From a checkpoint of a small transformer trained on Wikipedia.
Size: 12 layers, 1.55M parameters.
Each number is 128 + 24 x the weight over its row's rms, rounded and kept within 0 to 255. Layers, rows and columns count from 0. Numbers have three digits each. The size before them is the row's rms in percent of the matrix's.

# layer 7 MLP down, 64x192, rms 0.0801, rows 0-63, columns 96-191
108:154122154115128094118152117128087198145143187132157093140131102122162132118111160128094140092132138141170144113168093101112104123115132104132105119148146138136154110161114100122124110103169122111137170129136119110136128143097128161099141146158143092138145150161193073113113146145141154131
086:132158108164136121129126141147130086153170140095132108121136110147115145148118095117119147105131165143129154108103125076122163162097104164131126147112107093119108110135137089120152134154078154148129098124110148128182108128120137082091167143104121077125134126150113158155163093129109150121
102:122147149100147132160155095137125146159144132159099127136150102070117137097119132144132139151172112116126127155127116103114147117114151130097132118123119164136119109184158097175146182090132105109161146111118145100122118062123143140119119151096139098069100160117120133135087107083103125107
091:163161121133138102110145145165138126114156116103100159097095138123137124108140123128138124115132130106121124145134164149125161184120155162139135147145116109130144184107135120119150128127174097165170129136131121099091072133132124165141154186112130148112109097111157138089111150115114154109
093:147151123160147124165097123081159106151051113115129133072119115135143116081198137127097154125112113164147136154116158134144147112144125110145131119117101094137110169111098132147122117131113136077101138117147118102138092131089100115093113141130123173137074113108144153110101131119110100111
100:091084098141117118142123169118109176168136167153115086140097158160144138154095143088107136100147149143118113117090161144131125143136137089155111140133048163116144146106105157121118149164116163143096110148141126136149146106106134131134136101128085165099088147139124092117122171180099170135
090:128046143064143155108122106096146119102131102128147163155091147100116080142109120122122142116123088166134143092129121142104132115104165086149152105190170119135145121119125109163113123100138123124061145170123145085124124145144093118186123108128113119131156129099140120136144143144124051101
084:103109124142112118180145115118156123133102113136123081120169092124112116144157107076114086167129152126132135143139101176122128142119107139114126095094119133131120146106113138117113104087098119076157113121136133087115131105166156159125168174163121091096100140153117133107110098125137117168
088:138192151098124144120093102146114127121137118121093109140133157091113128173134124127161174168107191178144143139123103102115126079128125128108136101117121124113141114110158116155063115125102138170133111139133175121127121071129160130172134099114134136118103140141130105139135104140132128130
089:125153129099127144160142103149165138127143135162132155096108111106122119149187148126120111137110139125129142172166220151146137128124127107116098101106121118077165107123148146131128091126120070141110079153143096117135184126134126150088131139102138129165124105144121103177149128091158140118
104:134179124118107185074108125131103143104129126104135127167145145144094106136129163187129123134132085098093111120137067100108172110122130119123137163116118161153075148121133119104143104108156177144146072145101129106107114115156122156156126109129081116092115133133104171129083130121130164148
096:138090145162133162110109117111185131163137175113146081111135146156116148154101128138137168124139119131150114102160135117095125123179174153153125171161132095102133119114138093156125125137169144116170140172140122128142128155110155086124164124125086147133196186112103117127121150148150114106
097:158133146138166158111118106107088099047151152121116100147131101183151123099159109138124114152135114105190163169081125122134170117091126125117132162103115131164110142143121134142116144135078182149088120114117114121137122135112105086106115150132101112099126109152127123105166118134134114125
098:139120132172110081130157116098129188114180098147108094129161105119129111116102151077168084129099131116102113092106129110135138126105105087135101152103123141129147124128148179111188133132096130134142120101101101147115175124132145094125128104181103112112112106170100158141108109130176154120
119:147096127142114096086130134090139126139124120104149170105158164150132155138114121121117113181124102139132109137129129135138188142178091144152119108123146132136117150137106091103128143112088093130142119146114119128121145111144135144164138098139107117122140125102129146136090119123160208137
099:125126142121138099125150174074138121100126159050197148181159100104124138147133128132141123140116095117118122114120102118160165165161097152160156161131152133143109151132132109191135135083109128105122126154103152129117157170156106146103135127116116109150122131097154155157116159135150132096
099:106130143133136132097101106133132118147163122088110134156046135079130113094160130099089115164104171137114139121142135106117127135114165116111092153119099109175126142102158140104154114074129131123142088136111116158127121123131159130115089111127112076124154090115082134134117105130072120139
108:123121135094110097086130104126121113135099114109113073072103166107088155151154152149168123092126127119109094108096138127108151092133137118125121136152125088155060123100148121102146169126145105138172118131145106116105099130098098129130116151145097130131093147138115129109136128116131087108
102:134138142158129127207128117140133166147111163120124121106142156122138140098128104129098142063127131147132151111143139139106110124114137165159062115116110105097157168138150162100114121139138111092142164121110115139132167127124080164133086130137130130101095125125141098126069103132136105136
102:075132097133113134144118123137127149124114114104111138094163108161130113135100083112097122095131117129084139119088125132067149135134111176128110071127139109128118163094127124147136117105114113134102168118124139158132177158101112088149135121108109106123090082114141143142127118105141160083
145:156074143158093128139143166123161138105104149131165158136147104132163161093152100139129119145155116130137129146123149161152096101125115164136102107145136133135148145131170103124135136143134139100118139127076152136088159154168096086137142151101166146152158124125129153128159141144123117095
098:140111175146125157133147143135080145121137166167168141143077106151163133162119112104106116137145124129093126175123083112158102153130119150148123108154143159120165113157094160130123157146158147128148137148160175145140115151127136090105148143147126184146181156129122133116124107129146089123
102:135153138126132123142120156109093105082137132173100107145125110155079126119184158146105092155120103126113099100152141120083138125102152145111148143140137094081126116096151115137140137155101089130167114071134114144125121115137116139157164125096162102141109117084142170134151135166101162149
103:115119138135118134148152153143157125090137148157110079131152124118127143173113114126196116155119135117132099089124137121127097115107098099150097151134076137104114110077121131180104125134110101160143121144149094146151092144104158125143125135152131160125120117126113105145120134122103184153
098:176095143165132137116099148174161149119149129108128116129144144142114123138141112129125094090122163122108122115094115129151072155138121112138090075134096109117141091153126107114096121114088107111097141127142126134136098127110083101100156164125126121123150112115138125097128128136109119139
105:116139112119141128149120132153163101119085157153116120113141102118132174149089114182138131151141115112138145100146110140139097159133072158095133121153103157108178115148134128129132112152161138125089174132165138129092131156108110161096107139107173146162114137136148135100150127140106124120
093:159060100135085161116132123162093153140129138151168141117167086156145128104094128137126092138111128091138100099112165121140082113132125146138128148147103162116127102137115135109140103134119077122091137093116138096096124113141113149127111151104129163120152108138115141114154143147113135137
101:098122086162140063153126136158124138106074095166120145124155144165115163144177096097127118099134101139135137135161117119144125142130113088160147119151103124107138144115116159127131082099107113123085146116108133096079192134121141155138150120136115144129099123120145130174109141088112142116
105:142141129128167136157115098092131154166158107164106131160096149115127112133109134111168148109123156131103170155145087121116084112109117112174126142159113128099118098095150104151136106107130111140132110118151134134162125126107128173143102113180146096126153131142102139109144111107111131175
098:128151134144117122103140127134123103125159121160137115138147120125087153096099144109098109110126185134127092119154117145129101083112098123119120095151089133162124125092080114125091114135147188135124153103116122132142116125129164081151104114090133167122143138112111056110132133130153143136
121:118142148121099058173112152116123074142139111092097147153116135134159180128108119157146146143138132148174138108130107129153113127159093143140145130086120144106139109114130120139115159166174118113172135131160107113083151120130128173131120106152146180183141172130156117106109148147132126073
105:134083120040138153091137135153098119080180141136095120153115132115158169141164147152134172144147085104087118156131096138149110141111110161110150146144113118115125101153147123109142155137093138151132093162128142131149092166120131150153116167152129127155134095150187140123128146144131165141
102:128128138160097105133132144129143170181142146137119116092140154158135123130156150120143139123133169117122100157106137143140094103112151118149148137131143115116116102115128138130131116158164135110140182109166092076157093148117167167160159132098108156154125134145117110156116097149124121129
101:123111097117113116134126147128104048122071098095120186092096151140105166140106121149121164147166125098162136130145153133159131140171094177128152125115101155122116177148115095077120130137158113154127140138127120116104123095180092128142153129155117151128135107137127158125142101170123109117
089:083141143104102116106125111105129131120138083118147086125154116125131113135160138132133157126091117139135141084127094141139170116124166133099144109143161153155121115151126100162131135088150141124123169107097104084088092158125121125078138149119141103135122140125141163104128117134110104123
093:108108095108087156126139135116157081155129139136124149154132117098144137100107148137177106091107103159086105120145181182123209119156112142138147136129163139175145133134079153123113124101103103142091131143098146147095120127132107101142104109168116139115137135100145128122160162110132154129
101:120145135121158114156127136161098086095148077097154151102113147158117071095131136136141124168122130177119089144109129119107159111147109141161146123121125140113127103153136118107175092163142104156150115137168102147166121110120135142115134107109165180114152146147124148155144166126123054113
097:107164143143155112107137097159131111125172124148109089131152113119129100114137110118140145138158116126156124118169119158163142117153169130172104171146094082147132156112100123144098118140122125138117141138118105130125136128131157136156149132096164119091112126134165103152107208105140223126
100:131103170102095170093146108176144159130114159092124147110112124095136084142088135111148131113131072125117111081110128139171127104102119109145136132134117149117146100120136132102138170142158115134126120121103136156124101113135133143132091102115107076106141106155167138153105101135115111136
098:161152095147180137091131110127107126104103118091110112130113116147087104160140101110125153138136140091132109137111164146136123117129139125137149134072131087112142174111154098139098102115168152097080185103152099091126086144096093129174119122086116146147132100126137130129116136111109095142
098:172144110104154127127139127165129139137106139140150147116147119126140136095136115160103118134138146086148142185098144094144138146113137147149131149141151115125090139151166150146116103164092168178146137101138109168145118105137120126105132146058087092139139104135121132146184093104113102123
116:095195105117119143108117128122090113134126107148097133137071166061124143101091125124143081115114142086123142155113137100118129119145136102127140107140142171134098105130121137122119060148118127136144138134133115136136106115115142123159108163135133130146131130164110120081146093125112098115
097:127120129111142152123157134137154181137145137142156152132133188144131119122062168125102139112138117126128070187086117164176104160124154126092117129145121145130109124137110145138149125111110139128131105173148149161150093146099152157139165074164112153161161166112101115154138157135141157145
111:143154138159164143126127139113123166135143129119102185102140126074129130171151122159095144171088138127166156114122125144117187122136145120125141124138155139168130220142097095150128121121103127132088132105119164130098166109151119151086103133122120118112099070093119161135110133098154095141
093:113140108116117139091145137103120144114106086119117101101120177187118129131142152106124097128111102137121108127122169093129154144151130154101104101098124102125100137086077140127122103115111128108098151101178107111122123149130120124128090095113174097128134136142138139139153101093126102120
092:100098126106182118123137110114122140126136127099154195185121097106129115127098149160124146129109081138098140152112127094102129120138135125103103109146144125129128135148099135118125130161094152083100083166122144136167132138106110119098069147100110132155139135148145135168129125131165125170
099:103084105181108133148115126116170077144108150107143127128126154133137066117149156100093107141119102144139156094160142140133126081126105143167147111136150119110133079130121115146151139133110144129102086094112175130120116126132126135135107108171096106099147128116136124061114105140143124126
099:145117102136129121120110179131136102116114120128127142143155098173100043132065126113129153122160137142088164124089083115148126138125186102116101139124129143133147089123131150099112134139134139144105150129144174134157123138140173080144129145123131105136124173112140129115108160137143139124
096:153160147136155145086120136118109127143159131134153108163127127169114178114119117106146102046166094099146113125109124094121159139149151139124123129135164133128131131135093103118170159112166142126184127144129143152126108116119145126114124123137155124104144151140123092088139160153190085127
101:126125169174147125116132130128128077185092105106130146174114176125142162140113108101090139135116136131113166114132149128120091162137110140085105125093105137178134118134108181137126163120138120142133117132096169146090125114118159107138054152127162125115146134140120113117148117132118161123
091:139182133133132168154093103113104116164101089110126121086176152147097106112121087107148097093144197143139127134092103146112140130141144105101146102123107106143091137170098128132135074143138147143113124117086121127138120124133123100112106116127088132109125124163128124136137108092123108129
093:131080119122115127142145139141137105149139141122137154133154134113123073141163117160150112143130134086156117118195117081119153178139072106107158170129176095147101142120120134103169154133142156096107072099071145139115182120133111106158137113142137134112148070154109125145122133159142111119
092:108114112119136164111160120089142120092144142132132140142093109080147102116120083160131108138125077114153149135152160144143140114128130155100096115114124091148151177135116128112154143139125142129164070113096151151131171147168100114133133093166142082148111119122136149152108093162135114090
092:101161111137098118159124143134123119108103134157127126105144145104117148144154135099145105072135117166135130141145104150126142120137127079136153128116129131143118141137177119163127170141174107132147134158129103120151180105114147148089135122122107108150086128151091125131128108131101182119
096:184157117118132138173142095135115123133104136144131164126074123137159132089137126164128149144109166132091130159136154155152125114111180131104145120105136157161136116124131161120105135142119134110149136151095106161123132143152126141075104112106170151125129126114125104099140161122138129161
111:113130133108136137139111112142098125167156109163125129156128091107118090105137098141170121146115130131130083126153130129096046109100141088084168140140145143084122087147172148134131105130128132141136102108122098140149155139111147125095138135134152102123090111105110120129134110123138103142
101:095130118112145149111143108124141088130104091118152077101138103110158160191102123162102176069126108143165155149145178145115103129115123125106155167072097170119141146151140132111107143114118137143125150141080122136154161136105107102117142136149171163158113109106090147110146119124126136129
102:115116132110140136153121126131126118134147155150130130143117077119139111157129140125138128142096142133123125112136107166100108118106132080106101095107156100150157112149133142089099148142169104122158077126156101108162119118147178138135157104155157141116117149122144111149114127118162110151
101:098178121102123141135091091130140133144150116160123128153121136160112100098141172122141152138137172104112147118109087119130126144116156121099149117096171111120091118146109157134107129096154151116121124088117147147117143158141160123150100132146154139134131177120139062122125134103128128168
108:132096124108112126082146167165082164119116126144151131128129154136134108140082156157105095168129145121096152112124073108096126131146164166114154148137135141126124131129158138148161133106132125107154113146146136136153143100136104089122159127146143129137130138115110140151138123133117109142
099:165113130131137098125127118106147208087106150149152146078141139158121137113156135112103153132119128158145117149112143117146087138106121136146118151154165136079138097123134119103115172130098111157128152142169146145149108114140127138119172131109095192126126103132129118147112119095086152142
093:089127116150112111156108155113153147154111118116090133118137060136133175147147155117158110132100162119076096144123178127139107153117088125179154115058135117107192115105131113099118088155123117116092138110173126145122102151162118125113137130154090133131127171132119105134149119117169126134
101:148134144112073087150102131115132110092072103125113097144144127079166132118155131084107150098133132152156173133125116133107120123135118115120141121132165134137117111134134176091121183127087124103113149126182143104143106120122127134122165138115149100131161143107106156139132145154095095139
083:121125097123167130126139121122128124132170135112121097145087155157109142106118119131127149166169113118138130073190132093120127170117109104101106154170175117141116093112123113158100106121144136160158143149137093101130127108145137114154111089087121082117130125087112136137154142116091144121